Each number is 50 + 12 x the weight over its row's rms, rounded and kept within 0 to 99. Layers, rows and columns count from 0. The size before them is the row's rms in percent of the matrix's.

# layer 3 MLP up, 1280x320, rms 0.0779, rows 299-405, columns 256-287
032:45 45 58 48 46 70 69 67 52 56 19 54 51 49 45 60 52 58 43 35 37 82 44 41 65 39 37 70 61 52 45 44
236:77 39 28 54 50 32 56 49 49 40 60 80 45 62 47 43 41 66 47 54 59 58 51 57 49 34 54 45 51 45 48 42
053:39 42 49 76 46 63 40 59 62 40 52 51 63 46 55 48 75 49 53 15 49 70 38 46 38 49 45 51 64 36 50 59
191:46 36 55 55 58 46 45 38 50 51 20 58 53 35 42 39 57 56 66 40 40 52 42 54 50 48 49 50 46 49 50 44
182:68 32 35 57 33 58 32 72 39 78 40 42 26 46 59 45 50 42 79 48 57 40 58 39 43 54 66 62 29 46 40 49
032:24 56 49 59 45 58 58 42 71 37 42 39 43 47 37 65 54 51 33 36 69 62 29 47 54 48 62 37 44 19 54 36
036:58 51 55 56 42 49 47 48 55 68 72 65 49 34 32 47 24 69 50 35 45 69 60 30 46 35 52 27 45 32 59 55
035:39 71 42 60 55 40 57 28 40 60 57 60 56 16 49 61 58 44 60 63 58 71 55 53 47 49 59 63 46 37 66 56
051:35 52 37 55 44 43 64 45 63 56 56 85 54 52 48 40 46 48 69 47 48 71 36 46 66 40 60 58 45 55 56 60
038:46 56 39 60 38 59 44 73 57 55 17 52 74 55 44 41 45 45 84 29 34 72 45 54 58 44 31 76 49 49 49 59
038:47 50 47 59 65 61 46 50 56 56 36 59 47 58 30 64 40 61 49 61 56 67 38 49 80 46 41 74 49 56 65 58
031:62 46 65 48 18 62 55 47 51 48 52 67 50 56 27 84 40 36 61 44 44 54 35 31 45 50 61 56 44 49 51 41
042:49 45 48 59 50 46 42 48 72 52 37 64 67 44 33 65 34 70 35 48 53 74 58 42 68 38 46 56 49 46 52 73
238:36 32 44 61 33 67 54 39 49 51 54 38 74 54 64 43 59 53 61 54 24 62 45 31 48 52 52 59 50 70 65 63
230:50 60 53 53 32 67 61 51 55 35 55 41 62 58 54 53 12 50 43 35 56 59 59 45 59 48 36 71 59 49 56 39
216:24 55 55 42 38 70 71 50 48 66 49 41 38 69 59 43 65 52 52 53 30 29 57 68 40 65 71 52 44 36 37 69
186:57 54 25 57 46 53 50 65 57 28 66 33 57 45 44 66 70 34 65 47 49 47 46 67 42 46 51 57 57 44 45 68
236:48 32 56 49 65 59 41 62 31 47 57 68 38 39 29 45 71 46 41 56 56 28 45 64 55 48 66 68 52 42 56 54
039:33 58 41 48 60 56 48 50 44 54 73 52 58 46 67 46 41 59 56 51 46 82 50 43 61 58 57 52 39 36 58 54
043:50 43 57 72 43 57 65 37 47 45 53 56 47 48 63 62 37 64 54 50 51 54 46 48 81 51 43 67 36 64 53 46
032:29 46 70 47 55 50 47 18 60 76 43 59 53 51 35 54 55 45 58 56 63 47 41 50 69 54 64 59 41 49 55 50
034:45 67 57 54 48 65 37 37 59 31 39 47 60 58 56 32 54 45 61 51 63 48 48 43 71 50 63 69 52 40 61 76
037:50 56 47 54 33 57 42 54 51 80 65 61 54 50 42 39 52 72 56 64 24 54 25 59 45 65 63 37 38 40 58 50
043:61 58 63 69 66 40 42 27 56 42 59 52 42 63 44 32 54 65 49 36 47 56 46 40 65 66 52 55 28 38 49 53
032:36 49 30 49 49 59 49 49 55 63 50 51 48 46 50 36 41 66 42 50 35 62 41 37 99 43 43 55 59 55 54 34
031:62 51 70 56 52 77 64 54 58 66 69 42 55 42 26 45 37 53 72 56 59 42 36 49 73 61 55 49 33 50 61 69
055:45 39 60 53 59 52 74 39 52 45 41 47 59 47 69 66 44 58 68 54 63 57 53 56 57 49 65 40 47 27 43 52
054:47 62 54 46 43 65 46 69 53 42 60 45 54 56 60 56 65 55 54 49 28 56 50 38 67 38 61 50 35 46 73 47
033:41 44 59 64 48 53 44 56 58 71 51 68 21 25 44 50 49 52 42 70 31 56 54 52 88 41 43 42 50 28 48 67
035:43 53 51 53 47 63 62 59 51 66 63 63 26 45 35 33 62 54 51 46 62 54 43 46 57 50 45 59 43 51 70 75
065:47 44 38 67 37 62 36 29 37 55 58 65 60 63 32 49 52 51 57 41 50 61 31 49 48 50 37 50 56 29 61 57
029:43 71 40 49 47 71 44 52 47 54 46 62 46 53 56 43 63 33 42 76 54 58 53 22 52 54 60 57 56 43 57 56
042:22 34 49 45 39 89 31 42 59 44 66 54 58 60 59 71 56 54 56 52 53 58 36 41 58 57 48 46 57 43 60 43
032:39 52 54 45 34 61 35 59 47 64 56 48 62 39 51 32 64 20 19 54 60 53 80 50 58 53 58 64 59 35 50 50
046:44 57 44 40 56 78 46 36 78 69 60 58 44 17 38 72 47 38 52 60 50 55 49 36 78 38 54 53 49 49 72 52
034:41 46 54 59 74 58 41 31 45 47 70 64 42 41 59 71 43 91 58 45 65 46 22 55 68 47 49 50 50 50 49 42
034:57 61 59 50 40 59 55 58 61 59 47 61 57 25 41 61 42 56 58 27 28 80 50 30 65 61 47 64 39 34 60 60
030:47 48 34 44 51 52 48 43 48 55 36 54 56 43 69 45 55 49 63 13 51 57 42 69 78 50 26 76 47 63 55 50
184:37 55 55 31 35 41 51 55 70 58 47 42 40 49 57 55 60 48 58 49 38 42 53 65 69 40 53 64 46 30 56 51
228:50 40 58 60 41 60 50 59 83 55 32 64 57 56 40 50 50 44 50 44 51 61 45 46 72 70 28 54 58 57 53 47
033:38 61 43 44 58 55 51 20 61 55 52 45 47 52 39 65 55 45 43 45 33 55 39 50 68 52 42 51 61 48 53 47
194:44 61 53 43 33 56 46 55 25 87 75 81 34 49 50 30 41 47 40 68 53 56 44 50 55 47 40 41 66 64 48 56
042:58 43 29 57 45 63 54 45 45 46 56 63 53 37 19 53 46 64 42 50 56 56 57 52 59 56 78 55 54 42 58 47
206:56 69 42 39 32 49 57 44 57 73 57 67 52 63 38 46 59 57 75 61 51 46 52 74 65 61 58 37 53 56 65 44
062:54 48 51 46 55 76 35 39 70 46 53 52 55 40 33 59 52 55 74 58 49 69 40 42 59 53 62 44 43 30 51 45
030:49 40 42 75 55 33 70 64 69 72 25 65 67 38 36 60 33 57 60 33 33 31 43 61 60 46 56 54 28 47 32 47
036:51 45 58 58 45 69 50 29 43 46 32 53 52 59 46 56 41 40 55 53 59 50 45 62 63 57 48 62 46 61 58 56
031:47 48 53 68 40 59 61 45 84 65 34 60 52 36 63 67 56 47 73 52 23 49 54 51 62 56 51 52 32 52 62 48
031:40 58 53 38 30 50 57 54 50 57 46 29 35 56 41 54 52 43 54 44 63 46 50 57 74 19 54 59 52 40 49 50
042:62 58 48 56 29 73 50 54 62 60 48 59 55 33 66 47 61 51 54 35 48 62 54 53 56 50 64 64 39 30 47 49
058:54 52 30 55 37 58 45 45 66 47 61 86 58 37 27 55 52 60 47 45 47 58 48 33 49 31 42 64 15 39 58 62
241:32 70 37 54 43 50 58 47 73 73 41 50 48 56 43 42 51 61 39 52 42 31 60 36 59 48 47 76 56 39 61 47
044:64 57 34 67 41 68 60 47 48 56 43 57 54 45 36 39 44 59 49 51 51 56 58 46 65 62 57 57 44 46 63 62
033:56 58 38 56 43 56 58 46 54 55 64 68 41 35 39 35 54 70 47 33 25 38 72 65 71 49 51 54 49 47 52 72
030:65 43 42 55 34 49 48 70 56 61 62 66 68 65 48 41 40 66 55 48 55 52 43 48 67 58 31 55 47 48 76 46
209:68 48 17 54 66 78 39 48 39 59 64 32 58 31 40 47 44 36 60 64 47 57 55 41 49 33 76 53 51 52 54 37
044:51 68 64 53 45 64 47 54 48 56 44 67 53 31 37 30 65 62 56 24 56 62 51 55 41 41 55 55 59 51 64 67
031:39 56 38 47 32 46 39 57 56 58 47 54 80 30 22 49 44 42 73 36 50 50 48 65 67 58 63 51 53 29 59 63
044:33 29 66 42 41 57 48 30 47 58 57 47 43 36 41 59 38 74 53 62 45 61 32 37 57 26 49 61 47 53 77 74
042:62 42 50 56 32 51 38 67 47 58 37 59 52 51 48 51 56 33 52 60 44 63 43 31 68 49 55 31 44 34 57 61
037:54 49 34 58 50 70 53 38 67 51 55 50 54 65 40 59 68 62 39 42 24 65 46 46 64 48 74 49 67 46 51 54
029:43 53 49 44 40 76 46 65 61 63 47 41 50 39 47 61 37 52 41 42 49 58 52 47 52 47 48 60 53 45 48 65
029:37 51 56 50 49 76 56 39 60 64 57 91 58 59 53 43 40 50 66 50 62 50 40 51 59 51 43 64 70 36 47 64
234:45 55 33 60 53 92 52 70 69 52 41 51 61 58 48 43 56 69 26 52 53 47 57 60 59 44 53 43 49 38 25 49
031:44 46 52 46 45 71 56 40 65 40 19 52 48 54 48 51 45 44 54 56 47 62 48 61 51 47 36 52 62 42 66 62
035:44 51 45 52 57 64 47 48 71 58 30 61 58 38 40 61 63 58 60 46 41 39 57 52 67 50 52 63 36 42 33 61
034:49 52 65 51 27 81 51 41 43 58 54 54 35 52 39 37 45 47 63 39 41 33 31 65 64 59 68 61 63 34 46 44
038:40 61 51 57 53 48 26 56 62 43 67 49 30 59 44 45 64 45 46 38 36 62 43 42 87 55 45 63 35 49 55 49
031:55 56 47 50 66 49 64 32 60 66 58 48 55 64 27 39 49 56 37 36 48 62 52 42 85 49 47 41 49 34 55 60
046:67 46 48 48 37 57 51 50 28 45 42 44 48 22 53 27 54 51 56 60 43 68 50 33 67 62 40 55 27 27 45 41
034:49 42 49 45 67 49 31 51 43 54 73 52 43 53 41 54 62 60 61 58 49 59 52 48 47 60 40 43 48 53 55 58
031:40 44 37 37 54 56 52 52 58 72 59 70 27 52 45 39 55 56 48 42 42 53 66 53 41 45 48 64 41 41 73 52
034:44 57 51 60 46 60 25 31 66 53 35 54 53 53 38 26 48 48 68 47 53 65 78 51 46 33 60 53 35 35 51 43
036:44 48 55 71 41 66 48 35 43 54 55 57 52 36 33 46 49 62 76 82 45 70 37 62 52 54 67 46 47 56 51 48
030:26 58 42 50 55 44 36 50 50 55 44 55 55 52 56 32 48 43 33 50 41 63 45 51 62 39 52 63 51 57 77 54
049:63 45 38 69 50 78 51 21 45 60 36 62 58 44 45 44 58 56 41 49 36 59 12 36 63 48 64 54 39 50 54 53
052:62 50 52 63 29 57 54 69 40 32 42 46 65 59 51 39 52 24 30 33 49 64 56 29 51 53 46 41 68 41 70 48
173:43 49 55 46 41 50 64 41 63 87 42 44 57 25 35 49 67 55 44 21 36 65 47 40 57 64 62 43 50 41 46 38
205:77 60 59 66 42 49 51 29 46 54 41 43 42 47 20 64 24 29 54 53 52 51 44 61 48 61 48 38 31 61 51 45
031:42 54 61 44 45 78 48 48 73 48 62 47 57 46 25 42 40 51 40 55 39 44 42 36 43 52 51 69 56 56 33 43
036:42 52 37 54 54 72 35 32 54 51 40 59 48 45 39 38 60 70 58 47 35 78 48 56 77 45 56 61 48 41 48 36
033:38 65 58 59 65 48 36 33 55 48 31 68 55 30 33 40 56 69 54 53 54 40 53 50 81 27 57 56 34 35 56 61
031:60 55 50 39 62 60 58 30 45 61 42 46 66 46 22 47 70 54 48 66 31 67 41 50 64 49 40 40 39 62 68 55
043:51 66 44 39 61 56 43 49 54 44 37 61 45 49 24 47 41 34 48 60 48 56 63 64 63 40 48 50 38 45 50 75
046:41 47 57 65 40 52 52 46 58 74 52 66 58 31 29 34 47 44 65 44 52 55 25 42 68 40 41 62 42 39 58 50
042:38 56 48 63 46 83 51 78 47 48 55 38 71 44 47 46 53 44 39 54 62 72 49 60 80 35 59 47 42 51 55 62
194:45 53 47 45 39 57 67 40 51 42 52 54 65 57 48 53 68 36 24 60 42 47 59 29 43 50 64 52 60 65 64 43
214:44 48 52 57 47 78 48 53 67 38 49 65 78 46 57 60 57 48 56 44 51 57 43 43 55 60 49 62 57 35 41 46
209:61 51 30 41 39 35 46 41 71 47 50 48 36 34 42 36 68 48 45 55 43 37 50 32 40 70 35 53 46 36 63 36
063:61 47 54 37 42 60 48 53 32 62 44 71 36 59 59 55 62 55 47 61 56 58 48 41 77 63 43 57 37 49 52 16
207:58 52 61 48 59 73 46 64 59 60 38 42 45 30 47 53 47 36 62 56 42 44 43 57 52 46 48 55 57 52 46 64
158:45 45 43 49 49 49 25 48 62 55 51 22 60 56 45 53 58 45 50 64 40 44 60 45 58 60 48 72 37 54 50 38
030:54 50 60 46 68 36 64 48 59 52 46 62 54 56 48 25 45 72 44 49 56 44 49 49 49 38 38 57 63 58 33 56
041:52 53 59 55 58 58 41 46 49 60 41 69 51 45 35 45 65 51 71 58 39 55 56 60 85 57 69 65 43 61 51 82
049:53 50 42 64 48 65 53 42 43 50 54 78 49 41 39 45 58 79 58 54 59 46 48 53 65 50 49 48 32 58 57 43
039:53 42 37 60 21 55 32 65 56 48 48 55 38 61 44 47 36 66 40 81 44 52 46 49 63 30 54 88 53 55 61 59
040:47 55 45 58 49 57 47 25 55 59 63 44 70 49 58 48 46 56 34 69 40 65 50 48 61 53 45 43 61 40 45 56
029:57 62 57 46 62 58 37 52 50 57 45 48 46 56 22 48 73 64 46 42 31 63 59 54 46 49 32 42 53 50 53 58
048:72 56 55 49 39 78 58 48 58 65 51 44 56 48 49 55 46 67 63 55 37 74 61 47 52 23 49 59 28 33 52 47
235:39 40 48 55 55 58 59 46 22 43 31 53 56 37 45 20 56 46 64 57 45 28 45 56 66 60 54 80 47 58 57 47
031:26 56 52 57 33 60 49 53 41 64 42 63 48 48 37 37 52 50 59 58 59 66 49 50 58 58 67 50 39 44 53 55
042:33 59 45 56 46 58 38 34 59 65 70 65 45 41 52 55 51 68 50 49 44 54 46 56 76 48 48 89 54 48 60 73
033:41 46 59 54 66 47 64 43 54 31 50 63 44 18 51 38 54 49 56 58 54 40 73 61 54 52 41 57 55 48 52 61
049:49 37 25 47 36 76 43 45 47 52 63 57 51 45 39 55 51 46 58 65 45 53 26 43 50 36 35 59 39 58 50 53
033:34 66 50 61 61 78 45 50 42 66 58 71 54 16 38 42 58 33 70 37 45 46 33 49 67 58 75 71 48 36 49 49
029:41 48 43 60 56 68 48 48 43 68 53 33 55 49 35 53 42 45 54 49 32 50 59 38 62 57 46 51 39 38 53 50
043:64 52 49 39 38 45 52 51 52 55 54 71 62 59 52 43 40 58 38 48 54 64 48 50 45 49 42 47 32 52 41 62
# layer 3 MLP down (transposed), 1280x320, rms 0.0705, rows 299-405, columns 256-287
027:50 60 72 55 47 52 52 61 52 34 49 48 48 54 67 62 50 46 57 61 62 54 48 32 27 53 73 41 57 49 60 49
232:55 33 40 55 39 61 53 34 40 44 48 56 32 37 44 52 57 46 57 51 59 27 35 51 30 58 31 54 45 28 43 44
048:58 48 22 46 52 48 44 51 42 26 38 46 47 38 78 38 38 72 53 36 41 52 78 65 46 39 45 25 53 69 61 41
189:28 46 43 57 47 61 53 45 56 37 46 60 39 33 61 48 54 66 59 48 50 70 54 59 20 41 45 48 54 54 52 82
180:62 32 46 57 29 45 50 40 45 31 70 38 48 49 62 66 70 60 72 40 62 48 64 39 28 59 51 41 41 56 46 57
021:56 56 45 39 61 58 52 47 49 53 51 57 47 41 57 45 48 62 50 50 55 54 51 27 47 56 51 67 53 49 62 49
032:41 42 41 33 46 49 48 59 67 45 69 56 74 75 52 70 73 66 47 52 72 47 36 53 20 42 43 58 41 64 45 57
013:26 46 64 46 48 58 60 61 57 38 68 40 55 64 49 81 55 43 48 46 56 52 42 41 60 48 52 39 61 30 43 41
069:52 52 43 41 88 44 44 59 51 36 66 53 43 52 45 36 55 49 39 56 71 50 51 39 41 53 48 26 38 50 04 57
040:38 45 75 54 49 57 62 58 48 41 52 45 38 64 57 53 67 70 60 42 60 58 53 39 34 47 47 43 41 33 73 43
020:45 51 81 74 60 57 56 45 48 38 51 44 38 45 56 55 45 48 56 49 47 62 65 43 47 39 30 30 71 33 40 49
025:48 63 51 55 54 31 51 58 40 55 66 50 47 48 59 49 34 40 41 58 52 55 77 58 75 45 37 34 51 63 56 45
030:50 49 67 57 43 43 41 37 56 56 55 56 39 64 46 68 54 43 47 59 63 49 45 60 65 39 41 44 47 48 48 57
232:27 46 50 54 56 42 59 53 53 42 65 47 37 52 46 67 66 66 60 50 63 34 39 34 51 46 43 45 48 64 38 50
231:37 42 28 55 30 56 44 46 49 40 58 66 50 52 44 40 55 33 51 37 32 56 27 42 56 41 50 54 39 47 49 46
221:44 54 43 40 54 55 67 45 72 77 27 32 41 64 39 48 64 61 74 60 49 38 66 40 44 46 62 54 59 52 29 32
194:47 45 48 49 50 51 48 56 40 58 53 55 47 37 87 48 44 52 48 50 42 51 50 60 54 50 36 59 54 36 55 31
231:62 37 58 45 44 69 43 62 45 53 54 48 48 36 33 60 37 69 53 49 32 51 37 51 47 47 47 53 66 53 47 56
041:54 52 42 38 29 61 22 64 54 47 54 46 32 41 54 62 51 47 53 61 72 57 51 41 62 43 52 40 61 67 57 47
033:51 69 69 40 57 49 51 47 47 42 48 52 59 48 78 64 70 43 65 52 71 52 72 51 34 28 46 55 57 42 69 42
014:45 50 40 70 44 60 51 56 68 49 66 55 50 64 59 51 49 12 71 35 58 70 19 53 39 42 72 46 48 40 57 51
023:48 42 63 72 49 47 45 53 57 51 37 41 56 67 59 52 41 34 44 53 56 48 46 57 47 41 55 53 56 57 65 43
028:49 58 42 79 12 35 52 61 44 56 47 59 63 78 47 53 63 46 45 60 58 40 40 44 61 52 42 22 57 57 31 51
042:33 73 48 32 50 36 50 42 43 55 58 46 40 54 59 44 47 62 39 50 19 62 61 51 67 56 39 39 54 47 43 37
010:39 56 61 50 48 51 48 69 59 42 75 45 49 61 55 64 49 36 56 52 59 56 37 45 44 46 71 36 69 51 58 48
010:35 61 55 52 44 47 54 61 61 39 66 41 52 61 60 71 55 35 55 51 64 64 31 39 37 38 55 34 65 42 45 40
064:54 48 49 56 43 27 47 61 30 55 69 57 65 44 60 55 65 69 49 52 48 49 64 38 56 56 35 58 61 31 38 42
060:45 57 43 56 45 46 46 60 43 48 58 39 43 59 29 38 35 45 38 59 52 65 45 85 40 44 55 59 36 33 55 45
014:32 56 69 66 42 61 55 66 56 44 57 34 55 64 58 64 44 42 55 48 62 65 46 45 27 47 67 51 62 42 48 49
025:42 53 76 58 47 45 54 57 68 69 53 51 48 51 39 59 68 48 55 65 47 36 46 59 41 34 57 49 51 43 48 49
075:50 52 45 12 66 50 68 62 46 45 42 47 55 63 47 48 39 60 59 71 50 45 54 06 41 55 35 44 43 58 32 57
012:38 27 72 50 30 19 57 67 47 45 67 43 47 47 65 59 59 50 39 53 77 70 45 28 39 50 60 48 64 49 55 41
051:66 60 42 33 59 34 31 38 27 54 44 47 63 64 38 47 68 22 42 61 49 60 37 50 51 72 41 59 62 59 70 44
024:44 46 66 70 60 43 61 58 51 40 63 55 49 48 64 47 41 55 42 70 44 68 51 51 54 48 40 52 59 35 53 58
035:47 50 66 67 34 62 44 48 49 51 54 57 26 39 59 68 33 29 49 57 61 25 72 68 44 64 55 54 51 47 34 39
022:41 54 61 58 62 37 62 57 63 34 49 17 46 50 41 67 36 28 64 39 57 53 52 43 53 41 59 34 49 43 51 54
015:33 42 51 32 53 34 65 49 56 19 63 49 39 82 56 58 37 36 48 48 61 61 42 53 51 40 43 36 61 50 46 36
024:31 49 53 54 41 53 33 59 40 34 58 64 49 52 40 35 49 42 61 66 37 64 32 52 61 46 62 39 35 27 47 41
192:42 65 45 38 48 18 42 62 44 46 45 45 42 38 59 54 51 40 43 64 59 49 61 57 56 62 63 50 61 63 48 41
314:47 48 44 49 57 44 46 46 52 57 53 47 59 50 51 55 56 47 56 43 58 39 42 54 45 45 48 46 34 42 60 49
026:55 47 61 49 49 36 38 44 41 56 43 45 50 46 44 36 39 42 28 78 36 30 46 37 34 62 47 62 45 41 44 30
187:46 71 55 35 57 43 51 56 45 36 46 50 66 41 49 43 65 47 42 61 38 27 33 38 45 50 54 65 47 35 49 55
036:26 50 40 37 45 31 48 50 54 27 45 35 36 65 50 71 27 47 52 50 27 36 58 49 52 48 46 41 43 71 48 22
219:35 70 46 44 44 42 58 61 53 52 53 56 51 44 37 18 72 53 58 45 49 54 67 65 44 53 44 45 51 40 55 52
064:37 51 35 60 49 55 45 53 53 60 52 44 38 44 60 49 54 42 38 41 61 51 48 50 51 14 71 60 43 56 72 47
021:30 53 73 65 49 40 48 55 56 46 46 38 60 48 50 60 62 44 55 55 33 67 44 51 54 41 55 47 54 39 56 75
031:38 49 50 50 43 61 38 56 57 38 45 53 52 52 72 43 36 52 74 31 52 48 50 50 50 34 44 33 71 35 48 57
011:23 53 48 69 67 47 52 65 54 34 71 40 53 55 60 61 59 38 47 54 74 62 53 46 46 35 60 41 67 44 53 43
010:45 49 53 60 78 33 52 52 44 18 55 44 44 63 47 56 34 42 44 49 51 64 53 46 45 43 48 41 66 44 42 52
040:62 74 60 52 39 49 41 62 65 56 43 64 48 48 53 42 52 62 42 43 52 36 46 39 57 42 36 44 44 54 56 53
072:74 50 52 45 39 51 36 64 32 37 47 38 41 56 43 44 49 53 43 41 51 42 38 52 37 34 59 34 59 40 38 33
236:51 46 46 41 41 61 41 25 34 53 36 42 58 56 40 56 60 48 59 42 31 45 64 46 51 42 19 27 37 40 41 26
054:64 64 47 62 51 23 64 42 62 27 41 31 17 54 37 54 57 32 50 44 28 68 57 51 64 32 47 72 48 45 24 42
017:39 62 27 36 43 64 30 60 66 54 59 45 50 49 47 62 50 29 63 51 46 62 35 36 49 48 63 54 49 50 64 39
013:48 48 68 62 39 47 35 57 48 47 69 51 44 49 58 44 51 37 57 69 54 60 35 43 43 42 63 30 73 29 41 38
211:36 48 18 78 42 53 45 52 63 38 43 58 41 47 61 27 62 48 57 66 58 43 55 46 62 45 67 49 67 58 46 57
049:51 50 41 31 60 35 71 43 61 27 41 49 31 57 55 78 58 37 53 47 30 51 54 44 60 48 50 61 47 49 53 52
011:43 70 68 60 46 57 55 54 59 47 54 40 55 47 57 63 66 36 55 49 82 52 39 56 46 24 65 40 50 33 49 48
022:29 36 89 54 50 50 59 54 49 39 58 59 61 57 50 52 57 39 51 64 46 30 65 47 44 56 55 47 65 48 54 45
041:48 72 56 46 44 63 49 53 56 56 50 41 40 72 51 56 37 62 43 55 52 36 40 63 43 34 51 51 37 21 55 34
024:28 59 54 96 59 48 53 60 63 46 50 56 44 56 58 47 44 35 73 38 44 63 50 51 69 63 40 45 35 47 47 68
020:43 51 83 84 37 32 46 54 59 50 52 53 56 60 50 56 44 41 51 62 46 55 43 46 60 40 51 23 64 38 24 58
014:42 62 63 58 52 43 45 55 69 33 70 46 42 53 61 46 52 26 50 59 49 52 46 49 44 41 42 44 68 47 43 48
231:52 36 55 73 47 32 26 48 53 53 53 33 48 40 30 26 25 52 19 25 08 63 49 52 55 28 28 43 46 30 51 38
011:35 59 55 59 48 54 46 64 63 29 73 44 57 59 57 59 60 40 50 45 66 54 41 44 46 41 57 34 63 43 39 37
019:39 46 73 31 52 51 62 62 47 65 73 49 54 56 44 66 41 51 43 58 57 54 78 57 40 33 49 47 69 36 68 56
016:44 60 40 60 54 44 56 58 56 46 55 42 48 46 56 53 63 37 53 55 49 42 44 55 46 45 36 41 57 39 63 51
036:32 43 60 49 54 30 47 52 50 41 91 40 51 51 26 52 84 36 36 49 43 44 49 48 32 36 75 53 61 58 28 62
010:39 60 44 48 51 54 47 67 58 36 77 40 48 58 58 72 63 30 62 58 63 57 38 34 46 50 67 43 68 43 44 47
037:49 47 64 75 38 60 47 61 54 49 47 49 44 48 61 53 54 42 42 55 53 41 58 50 49 57 40 42 54 36 59 60
012:41 58 51 64 47 45 58 59 59 51 61 49 24 49 49 57 51 39 49 55 72 48 34 56 46 37 58 49 58 67 48 63
025:34 64 46 48 62 39 53 35 39 43 60 26 77 56 69 54 39 40 50 30 41 53 69 52 54 78 56 46 57 52 52 35
018:40 53 53 42 49 55 47 58 52 35 49 42 47 43 59 51 51 47 48 52 60 38 49 55 42 50 49 47 71 49 55 46
020:44 50 49 37 49 51 45 64 50 23 49 36 44 40 53 49 60 33 51 59 71 36 44 69 41 55 55 50 61 47 55 48
011:32 60 51 52 43 49 53 74 54 43 76 39 49 59 55 74 65 36 53 48 61 62 44 40 36 30 62 28 61 49 40 38
035:39 52 43 84 26 54 51 60 48 43 51 43 38 52 47 65 67 44 50 49 64 33 50 65 40 39 51 50 54 56 61 44
061:32 52 39 47 48 39 67 49 66 46 53 66 48 43 52 43 43 34 39 65 55 49 63 53 50 52 58 57 40 38 47 31
185:52 64 51 45 56 45 70 47 43 59 73 42 41 38 36 57 50 55 45 36 53 46 45 40 29 74 63 52 55 55 60 54
207:47 60 57 70 59 64 39 59 64 55 44 51 64 43 49 61 39 48 55 55 36 35 69 53 29 49 61 58 43 58 54 62
013:49 64 73 49 44 40 56 61 64 50 56 30 46 50 68 78 58 39 49 52 65 43 38 55 48 42 61 31 63 50 48 40
022:51 43 65 47 68 44 55 51 54 51 60 33 54 47 42 40 50 41 42 35 49 73 65 45 19 38 46 43 62 43 42 50
032:48 43 29 40 53 49 56 52 56 68 70 41 40 69 50 68 62 47 44 35 59 54 46 48 44 49 58 47 61 60 61 50
011:39 49 54 46 46 85 43 64 62 66 51 42 58 62 55 58 53 39 57 54 59 59 48 41 44 42 57 43 48 31 56 50
047:35 76 54 56 61 50 43 46 38 49 55 49 56 52 52 49 36 44 56 50 51 59 64 64 40 58 41 22 29 34 38 44
035:39 44 59 32 55 30 53 47 61 37 50 52 41 37 53 68 52 52 67 63 53 59 48 46 53 31 49 42 63 67 68 48
044:40 40 45 29 43 55 43 40 57 55 59 55 64 47 38 76 69 65 52 51 74 30 58 47 53 69 56 45 50 56 64 70
193:46 61 60 47 53 45 39 47 63 59 49 50 34 53 52 32 40 66 38 57 46 46 27 63 41 52 24 60 50 58 44 55
225:48 47 55 62 49 75 68 46 50 48 45 59 47 60 53 31 65 60 32 61 53 40 52 51 42 64 48 54 61 52 62 42
206:52 55 65 55 54 71 32 66 55 58 41 50 50 25 66 42 39 65 43 61 47 46 42 46 54 61 48 47 57 37 52 45
069:36 37 61 54 50 54 52 68 45 34 43 54 49 34 65 59 47 51 63 63 40 63 54 66 32 54 66 44 45 59 50 62
194:62 59 39 41 54 38 54 61 49 49 60 41 51 73 76 23 59 34 37 43 66 38 47 33 49 41 45 77 47 44 56 63
144:71 53 49 56 49 51 62 36 49 53 48 73 46 48 66 47 45 54 65 38 49 31 49 54 58 54 48 32 70 44 57 56
019:47 52 49 52 53 49 54 61 41 39 57 47 51 50 55 54 47 38 45 60 61 49 52 50 63 40 47 41 56 48 57 68
034:42 57 47 50 55 58 51 59 56 59 59 59 69 69 38 49 55 34 63 63 63 46 53 30 41 46 70 50 55 62 45 49
052:58 48 55 52 36 44 56 54 58 39 44 57 29 66 70 56 58 47 50 66 52 47 56 75 43 38 37 50 33 69 46 35
037:22 45 41 45 48 47 52 41 70 54 55 41 52 55 61 77 50 44 51 58 58 59 55 42 49 49 47 52 60 72 54 46
040:54 58 63 68 40 75 52 66 49 34 57 41 37 54 56 80 39 32 59 56 59 51 44 52 34 43 64 52 44 75 68 45
016:51 66 46 66 55 49 46 56 53 46 47 22 53 48 55 76 51 42 58 50 62 47 44 39 46 52 71 46 56 47 55 63
053:45 55 40 81 42 63 44 48 40 50 46 48 49 63 38 45 49 55 58 41 68 52 37 53 43 54 49 61 48 39 56 50
234:44 53 55 48 50 35 47 59 30 50 70 63 35 58 59 53 47 49 72 40 61 50 58 38 46 31 44 51 52 42 62 51
021:47 62 32 61 56 48 30 72 53 58 49 48 52 41 49 53 52 39 53 42 56 50 28 47 56 66 45 69 60 69 77 64
035:40 38 65 53 53 79 66 52 56 33 68 52 47 57 61 50 57 46 22 57 59 51 50 59 60 46 49 53 75 59 60 61
020:37 52 62 51 49 35 48 61 49 40 63 51 37 59 58 59 40 53 55 51 22 68 50 39 72 50 46 52 67 48 66 50
048:31 55 64 65 60 56 73 50 40 41 46 29 61 49 58 44 49 54 66 27 62 57 69 26 50 57 50 42 58 43 37 65
017:48 52 31 50 44 62 47 49 52 24 61 51 43 58 56 50 53 44 44 56 67 55 45 46 45 39 61 34 62 37 46 48
009:32 61 63 55 38 51 61 62 59 42 72 43 46 67 55 62 41 42 67 52 76 57 34 39 28 38 59 40 65 39 45 53
049:39 64 54 49 45 40 39 41 59 51 40 73 50 37 46 54 50 41 43 40 60 60 41 71 58 50 64 54 42 36 44 66